config.toml
num_hidden_layers = 15
hidden_size = 192
head_dim = 64
intermediate_size = 512
norm_eps = 1e-05
positions = "learned"
qk_norm = false
attn_scale = 0.125
tie_word_embeddings = true
extras = ["capped logits"]
init_std_o = 0.0
beta1 = 0.95
warmup_steps = 200
decay_shape = "sqrt"
batch_tokens = [32768, 65536, 98304]
Each number is 500 + 40 x the weight over the matrix's rms, rounded and kept within 0 to 999. Layers, rows and columns count from 0. Numbers have three digits each.

# layer 7 MLP down, 192x512, rms 0.0734, rows 0-54, columns 256-511
516563514460504490496486499491493469519527547543585541440526469538582535511489500487488490522439457498560490472516531396469484549474530518515404466509530522523475475485467509499464469469498476486463505515492547511476482527548443530534447515515424542531515506506466549440539539430512486514491542437471481504486543491519529511493429463531509498433551547536488539506496498457447492456510465508471495476481517532456503464451500503515586496486450502496568538527474492502486515526470505449486438425487499498472474519469556436493525504533546565504524496558507512494439571420488556546522490520557448550565510540540464543521500588486475456506518469491475496511499548559518471453510474543501503496480591491447485472446488501419503553492427522446551537544455543514462478560548515
498437493593498450463518455485530497475495444538522554533487462539453531507542525536502490546543537519533466501427501461561503513512529485481516505484430532482513553520502451396516513500454522489480466563450485502453520505548434569517478483512479512516506472454536456492460439461459450560531518471495525496551450472549481489534491473434541537494540566528471527549523557548557438502483489464591518501555506506571460512457454490516420457441544529482492463428489552522490445565545507432496462446472405515530445474470555526517539463484499505483572449516527491450483509548474449539504441453417478444495434520518512460482428493438489506525481457533437481500514498479482481501465454450489555453551516435405485501483549431476434510482500459538531486488497464536518487501503484
515524528537484537536540504526498541452503477454499499519505456481530425444471509508516479501475547470550552470500423468533442503489452544436472473506523500652485465503493608488511528463497502559504560491457488510577532533461468575472523505467474491515499505542490529528469416537464489460458459509518482599450458504501436509535476539473524535523498490531465507420548510588501510471461559472500560470483515470555571442528496560436540510453535547517503417487511501509418511502483500472464418507468436484549458442512480507467529524555441522436544437492477385484461490537458527496517571513544422527509546535455435452479568395504512502504410531520505432523494485447536447569503516508505498463468505546519444574419470510525480586533557503465512411474504539485469477516478533
523514492469546494476512442527510512457486497539431519444491543501511506469447505486499558533578431554534499432548523531483441522530482485424506452538496476503524486453451589519481573472509517501586472532480487518517530522538461495534527506544358528477512466522453436502470522490437544522534465521506515490519490565492460515496462462546490540572548508583575482464517491553479446482455485503469444524486434487529461511507547527466549514468555397496497484499510509394439475502477514510502534507507530516516488424493478527497462449536477584526575598474549508513496576478526478494493418467440552524397472503552496512539517550502467462472550511473541431453465491509526518468601525491489432534457496497414550494517514470530544456469534480472513414529519504517516497467400562
454470515509526499500473501626462500511556524519493511478510472465443493587538511569499486496489425501490435528464452415488438483521504491489460510532501479542495557499516512544566434517518429455482538526540523545479508459488512454552528549547486571479544576436501465495536521482533521462497565547471500474594540473475456565454516475501497489501521502451518517496479497497495550514533464495521482536474419514493521418475459527482487465499519525521536500514489504573488458479590458493518524512462454454507495502467486550524435440505446506475510470466481477471387435563504505461470536499488533531473471450511531544565531499501520531527482520463533447474510539475489549450470520529483552478505482563491517463459484487482503520505544500559534534447523495483499521566523551
524506476487533487465553532476530466486457463497452500549417428470468467462555509525465565454516451514534468535522470559447522478536546501506428548499508514446458509479449468469521514464532530527562438473503523561446526510438417479563439439545483464525451503470470509495517473485566411460459526575536506531423507494581499468453525515502566457510477498552487499556469572497452488475452555565487525503519497545492475477422495509512461446466460548504540543507476507535464561464519459531523463467497506470483448575467546488487475490485442476446442451470531446520573412512498481519504507490460456526466489478547518482468523515497536481500509520500503485576495568512593487510541546538507518470481491503526478529528540474575456496509497488512536407519522517528500509505499466
523488505485512447477484518528458546527497503529442491545536492473526491478567523521559493466428478477531530554414485483501357465494548457492534553550458502506419510519456496436504463449488524500459433448513467461563491519463501510508405503531604463518520448481558494495496513452542419506541528467490498533549494467502418499413535514412557487455528547460438516537463500532490600495542581469570476391561476471469515571529489516456502511480534518393510432530538487486507427526502406478595510531476456511505507561530424466468490535508468541536486491492493500521502513504499511530535469500545567462458519453531523529538482532537524546453544543531460513481482514511503553531527485521559498448591502530538570504480491468483471495494499502489581527456512541578544461468517508
492495544493499527477559522502481526590499593543552543446470501437486521462539474485546487503600538522511489504462532500535459531490599490530434480429501526473492541496491458428505509554427511517556453468549563517453467510437529433531526522501496545471510482478534544436576410601489528509501528475482464536535488494529469467550509485546514504493569459485477486546479537584507511532466485511505495596459550398517471500516438524442508479515468535491484482547454429483481462464475531475506539476476534469498468493470458485507565504442460460514477474416461506502518515524434466498487528546497586610532512448486480529486465519533536460494476512448481538478508517484500582541523524489490510491539519541535477432483623537441508517474510503455533517447472526494529533521518526
486484533488493505471518484480481483467431484476572480486454482501539521490551470550489571499499534505547458531493517558519501507517537503552486522434409530547458501559467564464499592505490522469496491501565474467500538562495500485491454526601540432513463526451509537465451501524491568481483507508546530530462534473543506512572512468492518500530543416488545540463493524486409445495542501480523405581476494540501458462507530539444540480482560480479434538489449541495550489494517451419505470508471471521447452462550481508486538488558463442512472584522523533485507526430565497466487551469501464490486525496461448454522553473506506551507478404394484538401456557506563526445487492460455485462520511396501506557549487457487555504469470585517408516501439475510506536583466469
495493532497477506497525487479472492574502498462544449520505516495502524578452475492526545476452538455541493492442521533423499448505500506457511524489404493495531497484493560516554476485480476494502476461482479527533566536509505497549486525501507511429545536508510531554532475507467444479521526508539516556500569518531465503502539462497496481473526482511429561456442516485557478505516458508586508465435513484484545498504468462493443518594470501498469532462454515505506490531486547536495518525512573485514493507431504539473512542485508509514474517480586510454549555482528487514558563438452489430471528507434441519546546463490460499475513556553477484508539481472484495505549477517550532476440500492484479445486486557395460503503501554545459614542532591576508402571538500
473488542492467481481545470488479513449459456585493523437505510523493556448554555545514570473534418566413555517528498531474564447573544416473463435541505450554544589546505478505540446484477494581552524495504490521484514468488556503496516453464466464520530434504481496498551476563600510501488492545524461463518539526518534521497512487472468548506528525512416474493496579488574459485504453473454457469464512490579517488489498420548469498444509509460551569454457519479425597544430552425488472453461505449471507492500490550495486406548520520516460559409486548486492496500503516425482523461493501547546490508470516445499491464516491469474462475501464463513535548633520462563505447479530476465504527520477459504504582563520556503480493547507593547390465522499535472537539535
464532530513518534498474534513449428554509494454531440501470465479453456427458462530495461536546442483388495512507490477456560537527517540489507534502444490448502541483494476430517521514491545520467465522487436530476547536499450594468543543484493492519499527471541543477560497457444505464484498536486468461460473559464462462476548438464486541522523475401483388421448476481531530469455498481528542496491517477498517540485406525414518481493453413455573504473527577548592545488517464525522451537477458521543467564502485513476516530489571513516495590516442463406561567493529415532492528451435451457544483424519508541507511535485455513528451525515457476474532416454456540493440503479571505506603431518573448494521481526418528544466546578478514486483566500462487485535506506
511499433513456481388483546572473514528556494511484524494487477494539538500538470519508551526465564527547563523569528412461497517448516488485409402470446535518498484481536479463477575552498467472440558412504491486495439465504442513473417568508479536518512508477537547511575480528548467466468517480386469493547533535474531547504491472483458491504554483491517474507547477500465514518462440528511500510524590411475504532537411563519503527504423509562534422528499527536486474487473476485475539506447508531467521499477423529518571522502556506457531535512463434537444530471519454445533547532517453552553494479488516522425508500468483473536488546525499473529483418476597517503489491404549444469522479487551512534433547456551509507468541522458532451478472448484584472662505494
476524484590456566562511490541492478454545453471528465532579549495500463535445537531564491526540490503562437475489461468463557485463481478493491502506547454518567465595487486458548495498529514456524428538436430520520474487519497582457455495453490504520558544478527529541499516508487437481504515523510488499546487460478477461463445481522505470548478450449439441466464561466498504484528475457471416501474525565512482449534518534549489520491496425496516424469465573513562481438526513502457508514557477494431494443506506484519520469464488490472448527451500475461457575526506498496498501514567462428481533509562542518477454508508416577516515551520517509538558551528515581510567489489531544509533523471471435533459563515479472435541485488516428463465552483550504483513437436
485480513466479563546510551506494584518462538443476508411533490539462469475486472488452464480560550448559478415491467453474511434539536483513455485459516532470583532468548552551428572497528528491551560557508459540507502436583539456480481500538467518440475439526499478449528538470507504523477464443460520510561572510479460530529544518433509540455433462530503532563451504490461548475501472510441549573519441546480421483454551556515495548441468499511546456493508464389432516497560414456492466521497522499496486509502540490447410493538489482502468557528498556553467501541552462441457523572555504515465507517445473459534480476520538563441507491537488419539487490497494509528472459474520433500470468503526552508502461514474529481560630525509436534495484501514500515479509504
492477559460554466471499539475571541458505520490519475486526480452499525560531538466480537487506485535525514497523399521400546620502450462600501535539545476492480443440503483507443558510464552502458522471534575520498453444550473581467517537559546510493471468538548585525506503543478495440509549490431510526491487470538460506459455397493489533495495510526493538453471451577532538529565488549510500502492506544549461550530546472526508424472530448483521527491574505481529539519478420495495504492498448525477490483522525435494500521517451526531495525510552510515460469550497582503521555518513496410564519510475463495457504545518450482552502537477471513490542496589557545440443435549510510506537506504469535520495472549507477487532490538477515488531553532553479532506495477
487454516529551612419566505442550491528609484465537491425542529427501551535548500511519422494422539455450464524490561448405469464508450490527476489481429516501489494536511461461511490467546551510433489501570505506533426449505562518492553567477444512486504482469442461416471525466496485485523431562504551477583537493413450466371468474578489467440456473557500490523464524472522536569568473466564478579584468519496572527498509574576472449497476587471458463491596514501517489456537488476500484577509510506476509490528473499518522554459455518453440515455567513508388560389471508465545547530513509595552473498466524562473454464426462471551559535517439467549505500534421447417487492483534520528499456474530499497432462528480505501509479477469548508479446489477537502538480520
513436514574508454484471489447584458481491481442511497487552512472501517514540441522459475481446502453381408400498508475455528461575545482496434487519539533558478488455513555519489489586474571452517528470571500526535467512431504416454508488557497569478512510521560379435537546488513454574502491487482491602534497479515491534526503441490487477379522463509500539564538474482469464445456490450520491494569442488545544536575552478561514536501569481559516507502426425522529507472543458491477496451519546418517520502516467501522501496494513510509542553398463466546504485479525518486515490588473508529471494514532496444558571442428518435490551491409485484446569519511500541447517604552484418514507434487513512526510462524536462457481532553532490555470491502472424517516556423
410449540490498507503463485477480508507586546504530478608482579493483525496492522498537502460530535445523456515534498495533426531472493490520546499500469487516473543492444474486466461547416528516473534533504448545440564497522487550541554546533549515487431401567490474466518559443480515488521548514526506444578454496558529580492497451488484503464565527553483496440593521517462503521554482467435493501535523450454515535517484431535497539493433453497505520423457487477582466526495472491512454433484483438490461543453510524469479550565545519491531460469490466413498480507450538499505528471518520492560476487514503464471461370477468464510496503540515502496491485518494496475493518444520416433488434451500483555544474522439488506528478548577429452490529404442445466434559539
526578535515486480486534466500524533500506452549462525506527553478536432514425481449506491528484469506496498547539461489512497585558530501536565487570521485526488411465531422557516510526523551412459490459406452534561519566527555523591506437480428513487428515516422513487410477460494482461473469485479541483480464477504540463460479518556488455543440496456388515470503463456494525507539472522533435469455437487514580500399469476545535617479525515556482419539534489587554536467454513463470514493484483515514545470473462450471504400477479513482480516488482475518550484548538491483497532529516485449511433567506475471475472488471447546496537457446540513448543504460483464505457456507462489514414530499542505524466510581497431530536485420550533458556529506527459413476509483
476468473469441563562541464559553556422466511560525477565576450485509516519520505506535553454468493530483476447511545523471493509526527472526487515475520469484520523500553471527516545554415520424543571463517506567504398507518474462460468493486516540480516539477500554536517472495474600491514497499577510510465496530515514487518444496496484556587550539487500534535503492456492527471476454504489469504472442410507560532473474493525443596547477480517491469541472460495488502499505494495550511479533415542527556452400515469489497464500504522511562527547486405464439493492491536438530482531451540495478516471499531481461526482540522495552493539532435576523512553484515524587515410451484412503445457518457532542550503511470460533501522514506508490510499483532535557477459491
410448478535499439464463485477506579572523482457446481489469431516540457490544471508524483502466509539503468499530484499475445467475550489494494489513482551484522517546515512500567432512525511435497455512456509497537524465433582494571479508541405526569481535508507508490544512506482548484504441525509516588544450516509456547512448519505471491531485493515545497434455539493477500478560439443449425514471553512477515465475476483431489563489476501475527514523511497541502496477445467465541584562491491493504483566486446537507432544451509544524518426512507455406530530509456533591513470484515527522535509522548531516504499499558503514563487546501474544520553490476428495452569479559516447533467560476523422387497433499548435494433495449417469484435527570488514498490555508
457424441451484395520508543493497473537470446438522487456538504567531485512455542510454469543481524504472512431507462473508497481463526496484513466459469497527503540487489476520526467435468506550483575453488533428557492483557537492473513473505540500540543410532537456471462486514502535499509555493566549537478414561423521562455456401370488481445503557535539487518583489497497473518524541482425480502515461533470475480457434505470463522486537487504513546491457519529483515486464525485484505504503510511540471554447532481566538538505512500502508558419552495499520527508517500454498426458448497513524464563497542512565403482414469551515468448532530411498437562519618494516519549521528524515567505558458557569480462524534460455476490499473525545487537489479543456483543621
458521540421518458506570538495470513450494531544476429480445512487504524485487532459530503565542453528532457538448470533519539512482577481581505495396561540434534527547532529438525509544540508495525555521529462594421506505549496505567529467558565463478444475436470555518491560481524534493510472449492430450542434553462535455462486545518491532523507521443429433469535468504534510484539478580517446441503546468543495504532466497442552556497507438550484482477476500435532493491507471477477485510492454447491435500495483536559505536499501527541539410415544556456586495568474489531500492517450423484471493563497493480533513509496466508468608528468482455508485509505499461508474532478505538506474482453499558503547406525526518539477457502517472494497481517461499504446562480
531485460431516490569481475529427468511458468472537456493520487522488515473508531545473544444462553518461554535495461604448565507495536524571588451452502477472519540471535459537451511430534485549473554534530532531499468442409449495478514506550492455522472486550554456443553533512395469511468512530469442466467583497430526469463515482449411496522404417461529481522495442531565438462433468541492572527461460592487506517506519476433482500523564477499480603561510528478492544516430523494524518439420471516444402539495469459422552537595633440560536530579504537516399546435504503490558521534541474596474524528451465495515538557496493513537447571456493476558529477580451502460436505455466478569475445541461517523475494506521526503534484604547490559491511509475442520544555491
525540549555510526508484543456454518421499493490496481505462451445536526541464492581512496511494497478479458542488551532534516506468569532448473530485533493492558526544508523464499524502507461503473402545597587463471464585462534490536448523490471562471542495467575455572515472496497491501479504531423447506478466572495488461474543502512500403473494557529473531481436495464548542518458493514505441522540530557487504508470533526563582420521536539501571500503497522476431415532508495476480521585522490528489500514546498486459431577525486499466508490487512517489494433515500431567520534526530500480503499430456516478500527521516542504516528543473583408483434514498517479486512454485538489567538519524489465610514469503482517512531500514582490470424504511477525536494462507
531455557462468490539512491496532452545473557491606483534495542482510479536462565566438486467536470546517477516471353486528492526476490581555578480422489535469495516566525473543526529541547482479486532482532503526546510460516493447507473469482566466457507501457501473500572513468449537540492543504533493528491558586400495469580513567455545524580538514454440499502452471563526434522500555509459386492540521484464491510467436527470513415514532422500464505496578518511469499446491577439481486509500562462498496517432528499485553554560488528482527510514580563524503450465524430530512464510407523489457509507486511502512491516491523484455519508520522505495505465517519471473490521449492492520542500495517510492492494532478549514487538506522497535471459522493529505481531508
554514544495496565469565493504482522536502468483493518498465517468516448470526460526573508482473483477576430517424473490483476568436543498539476569485491531514524539519444557540447508508477535479526472492494484456487486537568511458512540472534416490502507503520505522486460452469542446518488483514498522451510535483484565517491447499509431471546525453417533486538482462536507447527467552508464448505538560439506474439572516491506523487499533477545416518542508539538451441519476550550564492490525455429458496497488499451480501525571483524456498508480475502491563529500479492584430548529532488494489527464466502521490438482459492451511499505544481595513507461519487484492459518447499430473524486467501485448547537461458471525513523483513440498437545530534505486486529457
467448547498480413518568541454535442540422498566491497432424455464497516471483592475526551489436455497473503472542515559428428526505515523441534528523436471519470520555484489545415455520571469471455533494521481492518494523493438512511435564499444462450470572520522533439465476429453480467504490511420538476501503535480552456497503526474467517482489467552521490465542468533610547480532424479511466490444495511515448446571503523572477536477499491413526559490483542510512502452495467524456440518528559547504484507516526451499502598548519483419497518477488614503403547516590521400510523468567448485470497479463529508465484486501485515556442524494495534532569460569485538451454398538411566523541538414518531457528595436504554516497486558496484555507529510496525442467465478
495458517553504533464424496528525473495505531446433457476416548482535510538484466485512468450500485459460475540532448505541522514459502553486466564465471468478466522545450498493507467510547530520488539459496404501456464504485536464498544492508543518407476526513529458532467528497571474529499539547493503516473495592569478534488505432515507477523562445499625446448570459464499527486505566529457478510506522524469447503543470525481499474515521480379504464537524532499500585527530492496513514432512459562481530500494550481506486498450519519510573559585475482421565491546430488500472539510491523486498505427587470495545517442435431507505521563517533534464469542541516454452537487450521466443436487525494442477483501483562531566477562470490519525534485505479477523491531509
449450580495462525477488457448495591504526504564453492547503508511527488415447456454543501518505484533480441547392507570527482529534485479556522494463548546494494553503466487504501502489505602441480562474547485425467521585519508454538538495539508480485551506498496511482525477514491552591467469464473452500483481534469479521434494567498478438540460502466540453461556450588468520575495422515524498546467452519490472529511470525514433510475422468465491476499488513499467478456466515459477474514507575455519469473509554562434525516532515484527554538494520463483567563458505510501409496536484473466575406453482569514485411533467471498501537449492506567516558507478484489433531494458496504486494520501500434472475459503483491480506462575482471478491489516549499499594515478
529482526514527457577512454445533517481442510454487480506432505477520495499457497430533417485544479522516590471563536552429582504512520486471554459519489496600479505486455474499540541547552526414462528536466541462499489535500481525458534521553490531500474462494570507561488462485485505495516509502517471508537507499514500516537584516493572558513564523520431453519525461523491549510462460587545515555453489469548489501475477477444424533528484479430461594512570513521491515444500522496533491498512523445530483532497489514417505491502506501578470488526542475555511544540486480484469487500535491498463555487538475461402573509471481529528543497493557548433470410483541525551447548443510474546427512563505466448575481531465542523414465551502454470569580453523558566441515446
539473504460468507491564542488527549458541474506516529512511471464579483501509512434444441518440515497531497457456560506524509472555540568484448551522507474472536540509503566496503568503458554564515502494546550492461514502562469471488483515465399504540600487553480463549504508509457466590508491585458499480538517484518443503522588446493510469456513482452529516549511540508525502460485513542461506536561465488424503516470545484513506506523490480505494463510532473466513527455476521523487495493497479545517506531484545427500489446491494529496465472435597540484508524550493503467462504506439510574470525452534549481417523428565457427532581539502483459462478528443454453514475509545497436556524489481471466510462510456488476510566500524521498510566546504442496482508475487
448495522490433467544511566490419492490507455498472454543587530521490477509483501475466523550527483540471556454601491552414487481521569502495537489524466507497551491514518520561523536464492541559497505476529579518464495433481475468455465546504482519470504491556544479515498452430542470495507502514452494488419508471473460532487494476476510532479488409473474486500487477490491562457546515518491497571513517501513478450569494474507476502455443467499416485507564507533497518493457603518480438479469437497493452493523481516546506512484493499433483541396519518454469536540539483461538508497507437532375510541517456514517473559521564511470506528523511515504491552485493523494501543529473468484505526507422478525480452550531473483489482516540546482507491510590515481535464537
557506454463543438521495470509479497522539558535494523558516481553484572514505443469474465479507470508556465500526505531436427532603513560512464514474447458421482468484486417467453499490511355503525499511505498525495487530495508468477559480528521529487555474542501519460482441505486512505474537455557512456483594475515573566492612519581544455562547473503515500458521552504521509538536492522472450470471481504487554504506455460531512522576484600427551463481438510514492474501427479517488389540480515472515549457579530498510492490519519492459496491557519520505507547483529553540574479460507506549477498445523542530508525513462490540509497534467529502507502440461469552527423536513525566547442460529508479541559591528459533472513468471541523491485472456457470550551516488
428453487459508435486441531540514576590465536558538451420492461475550550518485492501505488475469425504537436517447489525583520485547435538493455494587486563468508526479493550483447437522461443494516451490541476507540522584551558580578527453529546507578458600488489467552529455527556425532477543449445518540467482455433534479486501592497531526615486488455524528563469527492515436498524503465477483431508530418486483529487445560505559534537471498528518477505474432553452511512506456535426418487479450532520440510505462482528529506490519485508467506541485498511460482520475559545481458538529559551453501447521477456581490452469502544501509428533533474508515521482477520515515524481578539399530492513564428525541510461471525517557515459503536474493453487438506477507524559
459450468505590392482518536439512500551492473520521517490532538483580538463535466557487461487498507466433444529586503449489523510546544485518481486488489534512489525476443499476453408476544546483528497507545455574495473576535556461523493502466485438483500515402474514455448498563487497441516506474547450508440557552474501570548571477527449471475516587523518545546500487540445469478482495429577465496452537546445440539447462554552509452488506599468568491549557499482501540524483510505567525516569468539561490520467548501526395535490446532464465492540533523571464447474534481562593464523558474423542488493492509550462478542501526456557478492542533458525488565460554489495478466507498476529521520581509474488527515523508501413530488561452534476497530498478554545551482471
502521496484514521473487502531512483542503484487510473500502515544456533553501494512482501508523447426454430509473499505554466537441436499468530456535506530453575567501523480495468459497526457453477512453511500495458524470454570456474598489325500453449522534506521483463479482467494446548487544502483486491506513464457499508558492511466487484496479544449440551498444470501527497461527494531476478498481473486498496470509576513585507545528479492522504490521560531528567433529522514519558489377552495560416476453479476559482520562544456444525574486507521509497508500515530555516520452537466586504515581575516432529528486459540454498521492499509473399478477399562469530550456489471474526475483490512526513576494520520465524448511585487536545473548490524521548465492470525
469527453513475507470463459519494602489446507554542548565428491501493486504571501507469459501557493441479538518502463485493475473466567516480565516499555510525494560498459519545523442447489478456482505478546528508452467422445488428466490528547607474477490575519471592548528398519452461577510501461529503507486502511500477523491415480503469568497470570575561569501508468490459497452512538451470515486488549506492495498471564483564513534505461495505493549509499526474521487514452550525536473516507543474468508428514418558511534510559504513521496529525454587548521571536463465507518533568394495520551557501473498532527515508481533551511510431492506594472496525498409479551501500503479494504546516510478514487524449494527508424445481498466469505536487523478513431463512553
522498469517538546482529494460514489472559558527526421508521477447525503456493534529391499456471522468537560472523475531495562478574572507553531488524522536504443474497479519550510523454543527538498487479613479590491488470492530483548442499535469440586493527410536493575481477464518500507473550464499525463551538475531421504500445532569569549471547501494528447482503503503519488459492466508462528573432461496481437463575508491420523513544551560507530528533515532506535381525527487563532560498564557460463500510469463558468453516464467404492520495541413562558521499524472480538575471568531534551476480456492528509534492478491507575488404495565492449533467524441537492484562541435510495457465475552495446465514512457502474380561557548537483461488507509469502539492517518
501486457530481518444532430478592491515537508552496532597492427506445497521507512419454470573488495516562458521443530484492486462440487497423497444471562477588476450605537539426514495470528471543469431467451439564508453582437564488531571419502522565531532479460423471488460479453450452509508536495426508545541485499516471503519486546509528498446451487571500485439501417517444503513473522440582575487502551471516509469513546509483440559474522505529490456508597479491490489516535494531518496520450467568521548487547520483529411489461468460547499523540449517430494527515471439495473487470539570467520503461463542518522469540475448472542522470451419509483556468472553499525480476483480447441450529472513418532517512454504494447445516504505533535522484516612451575436503428
532478473536562479569506489555448489470499504495499538458584446497568406487503527456508520494529539494501481567510531446475564519556417549505508460581529465557474480480481478535460459516542489536514512507483532456487489490463506515520526466469586455564471501482556515521510456503534480480481484489446519455536502453451529525552492500516546473516503425515505509416575490471503529440489517470453544475451557404466458452477521484473421458487501461460480462504618513485471488480510535494403549524542495408513568388537459503538461524529473479453490442520500529483502514490499496537477590527494574493541472484576512532523550480468515544461533559474519525488528470469537520450488472413526435457477508513543464484471542431508521547519486477407520413496479421505506542425493559
442527538558444538461497581524651475480538469472544492490449511502523555490462558486512488502439488511465569351507477482556395501476496542334469516543527479575494464456565476494499588426540482477504457491466446487562489507447504517572512503404491493549428467400578538485480556481554501456569493545483536532463423503565612459540531474420540484440488522538558505485483507490531597492548457524460534482558527537540462509563487489521414472427357471571415448440525497524496398514488493479470457467424368563578565490531451437510376420429518578518531572461508524562459397548505554480480499520531494460538545519431540466515472410549484542493476452529542454466519582470520422586515430487571512440397399531446499547388556588493539532457510483516500497466522498485442490510505561
580586459516471501481483515559484508556535530486488554486458533517461522521612521470516528544494454485458482540494504476500469456484533420491435529504514423458490516461459475432506547503501454523604482507486552491458558466482482572547550502494467509526507423475533588506495468460470505481478492559500526503506485496518532557394505529487495460477538538507500520552512519440584575529521501539520510447525524497484544577455493478567589510548491456512516459527505475438521456511511441481493509533448460515487517509592545521458436462548488573424429471454482522504549480497478488514478455482560529523502434500516570462399531515427450487554462490546517450402531500575454474440486489480610430519512471462520552482502598486463568520537466536547514494461460479470568438458497449
556490508487507559400542461488432443482419588478513442406529437561472482466487535513564513497472527510513534411569510460457516488449444532512568462539448544545517511478495448520517521479472546554502446531422549536492474508483479483431498487451511486481506570530536500508481542527486527522481494474525527525482489460451503452511509490546561476503451394523458423533524499485494494499476401575516497539477420511516500518552479465523502488499456530542512464429514563510492534518529483571501474526495527472553493535550447526462581459476480527433520480461469567522513500467508454459383469539475452535444452535506516493573449552515450573429497502527469458504524487507512520573567552486460529540449503560432507479423454550551487471482456462511581495516545437485485517481455476
493462457508560480486528483529554449441536473472493515481505569512496566485510520460484443480458481520501431428487498510469436474529496476516499492535478489534448530486502522422540500529465502471474440530523443539508496393523543575485554563451570500508524538454472469474455490495552496536479497502516540540475521511472536427504499489492482472538482479514581465458466552482501536498588443527506469481494506518488489547466508446511548430395588502431547447536501483565516461518430449523511494497505470510560429423495516438500516511521551519506476461443530456506464532507503465481457497486546491480543508479491494547506483505572511499576510466556467503521544531546539508505475433537597615434544438497474459449388472518568533467516575492480490491508464487487474514602531486
479401531500432502497483551461481479475434444519519482429521483482490513411410480515501508506458506541578452572468543506503474549470479441540513459511478532504549569573474497450593529457445437527518515526528541499497569492526495474499475491567464520536499554539412512519450493496489547494509472459478541486432495492530550559505522437495522429514498562489490478493499522510494539444478470522533485533492548454531430543495447502423453529505520533561551572538569499473531512483564486547531463533516528490531463451518462528549422488539495543460536475503566536467486530459500526571567457527550485575514504499495521540488591561483566518550534468465518542456522470483472546474530538454461526546473586461486504434498504404521452534559476433452461495450483497517492464547514484
550489530569498507508479446410479436492517468509517527451484466529478453505495550505509540551521458479452523506479522535479504570509519438549513525471499475507482445509532474463538604439494529520447440494479497458549457462478486500538438494533514476489537560539554487495535525485453436529484468504472481493504491527491497515444475485471505547453530427496514498415553496473569525521496547517447513467480506567452483479485585511483459498500578519559504443440408508451518471544515496505466542517540536510558518480542445521475546424515443489513506521507467537425478527563475464480546486503596428491526480463407533501503544442476557523491535429394526552498487482585514509461453554477477459457478564483530474601479434488478468457587477463487506496513471504515519523409481504
540458571419476610510499503499499482509514512513461451532461475496507487434492486530544526504527474486523521429570512479432502531483474529484505447457501509529433487456553459491540483491537527490462462482460526519479423529497486498556501420497441514549500537491493452458503510515499552508492529502567500574516432483516405555488498474555467520482436579453503542460494517507522449467504446483464554457475469500548521563450494465506479510430454488492436497478451512544412535475517520533457528510479454546572497492583562425469469494502490460575499482583524518543573511498447489399499471556494568538465520400505509548538500573511508505504563468552449536498574472466473510558504467538563543531558515545493513525446460432525510469458475490469528533476490398534491560525574497
508499541496533517525470537540568516611542462521470457525525462492523478500475526458572554537470514516436548475433558558459498481491407465490494525533524473488487476553533591560467544520487469443511546442563490514499544505527454525483574522534461521425579488528521480433515535472454491522491487493459501482452568561515533405525460490474517507472456500481541450471447525458557493504505525553467581493580493569548548453490534588495527445407495475413472478489470525446467549476537487422528545503464539472490510426477528530566417514537468559436497498527593514493503534480452496450539505508466518495559541478474543490569554520539452415487494430588509560457548519473509500483528439526558457533494461446501476505517392530473551560399464542507495519509494486470544412469465520
489510545512520450551499527545523504503514407458429517421451520467440547556500575550585490502563470421481482513501503498490467407527459519451507497523562492465476559554492539430450508505527488493438525559554351469440509532483503474482472506449459518528537452462492466502509485563546446457513487460480515453574473516497482504448463507510459517451488443520457556488516519468487475519458515500465483466503501418532489473470493526527484488384514470468549486502466535453460535576468498504456539492513476536540527465508558478554438459481517524501519470463502584550510470569473485532491543503510495479500490526511439493448461424506511559452512465552474421490548527530520520531535509503444493540541489425530477441489549460505467484540499466526543499517534503542439572522484470
478522538519510444470503552432485464509518498481414518437485550461557498513504505540541524567489540528455538464511507557505505506517523467490503456429406443504525452488495547503552478541504508520454507541491513441527432500484525549546445436451448529476520495522507457577507514525510495411501466494508484462535507593493496563502541521455550481468467496483485511540493450433495515475482484502478458480507451508433551521517486503494476513518403568509525441487453541499462491489480515471501486475483515544491555568434495499510470567431579470492482510507441517501515480468476521458414516493558464536488527564412458540546508481512528516499441509477536490542482542461495489469537493542499586545559588498568421538523489529485468506428479494469499480424418482410479485549493510
454536470543428471518416540499502421483509472454478560522513513500545470441470472455517568548497497482542516522497485528530579512484596483454524467427512477488411549485492424534464485537542524517515553440521496496485557533505508472609480426415474493520442511467494474478496487507547521483505557442533570487519451519452468528430452485519501491495568555560438544486552475513533437478447510480477542606520456480514618501482449437527495490564501470582507452502515498467498488534479491504555419520537412515503502450539441541550460569450554537413461501521524382488512419496485535591503467477517447495517480549575438492508534508470522556519490479492538413522467488472489476512412516512440488457477462520513503479559514460543507510520494513441562534516428513452533569472533522
503600490516448503466555508487507437489426580466443498528495393484413529505500535496498483522491498572531483484501539466479459562470516498529561472461557556471544470491468502521510536490537464472493592501477538517546527565527502445507522442503475429514497528529519529525508482521474628434497493508548502460465510475551472479519483489537492439471598500460525496478566539549472584460489482472489508474557505509466459558517518481530467575499486592493499532449556481510487446542530460466488504538442517485557481480493533546431504534577523516425460478518477530508549592513492541495467526456492510494549534524514521518414449502445440526494478542439509545445521483511484470595481539501498390496527476473520568511509555514517543517489530466545537475435488549464479522505426505
525478437499483509452454576524438536526471484482463544495477491521471476475531503556531535526538441514498448594511504512454550497519545538532511516512492438503497460458459548441482483514477514516465462506482535495602470545513472520475482442453514475468529470509451473520475513531476475425496583501507472516549465582506485465465434581498488548551480515476607545483506490583531446509457531497447502529457534479475440480492500458507420481533462432476539520489544473590482486554440547447503504463569519536484535539487564537459447472568454479502506467516451599474474419464513510399476540431485488491445475448492434537496530495524582531543482576487533465510492538483514462488449444511484445504424471484539541512463511522513520450526481431484442498488403566518507472459545541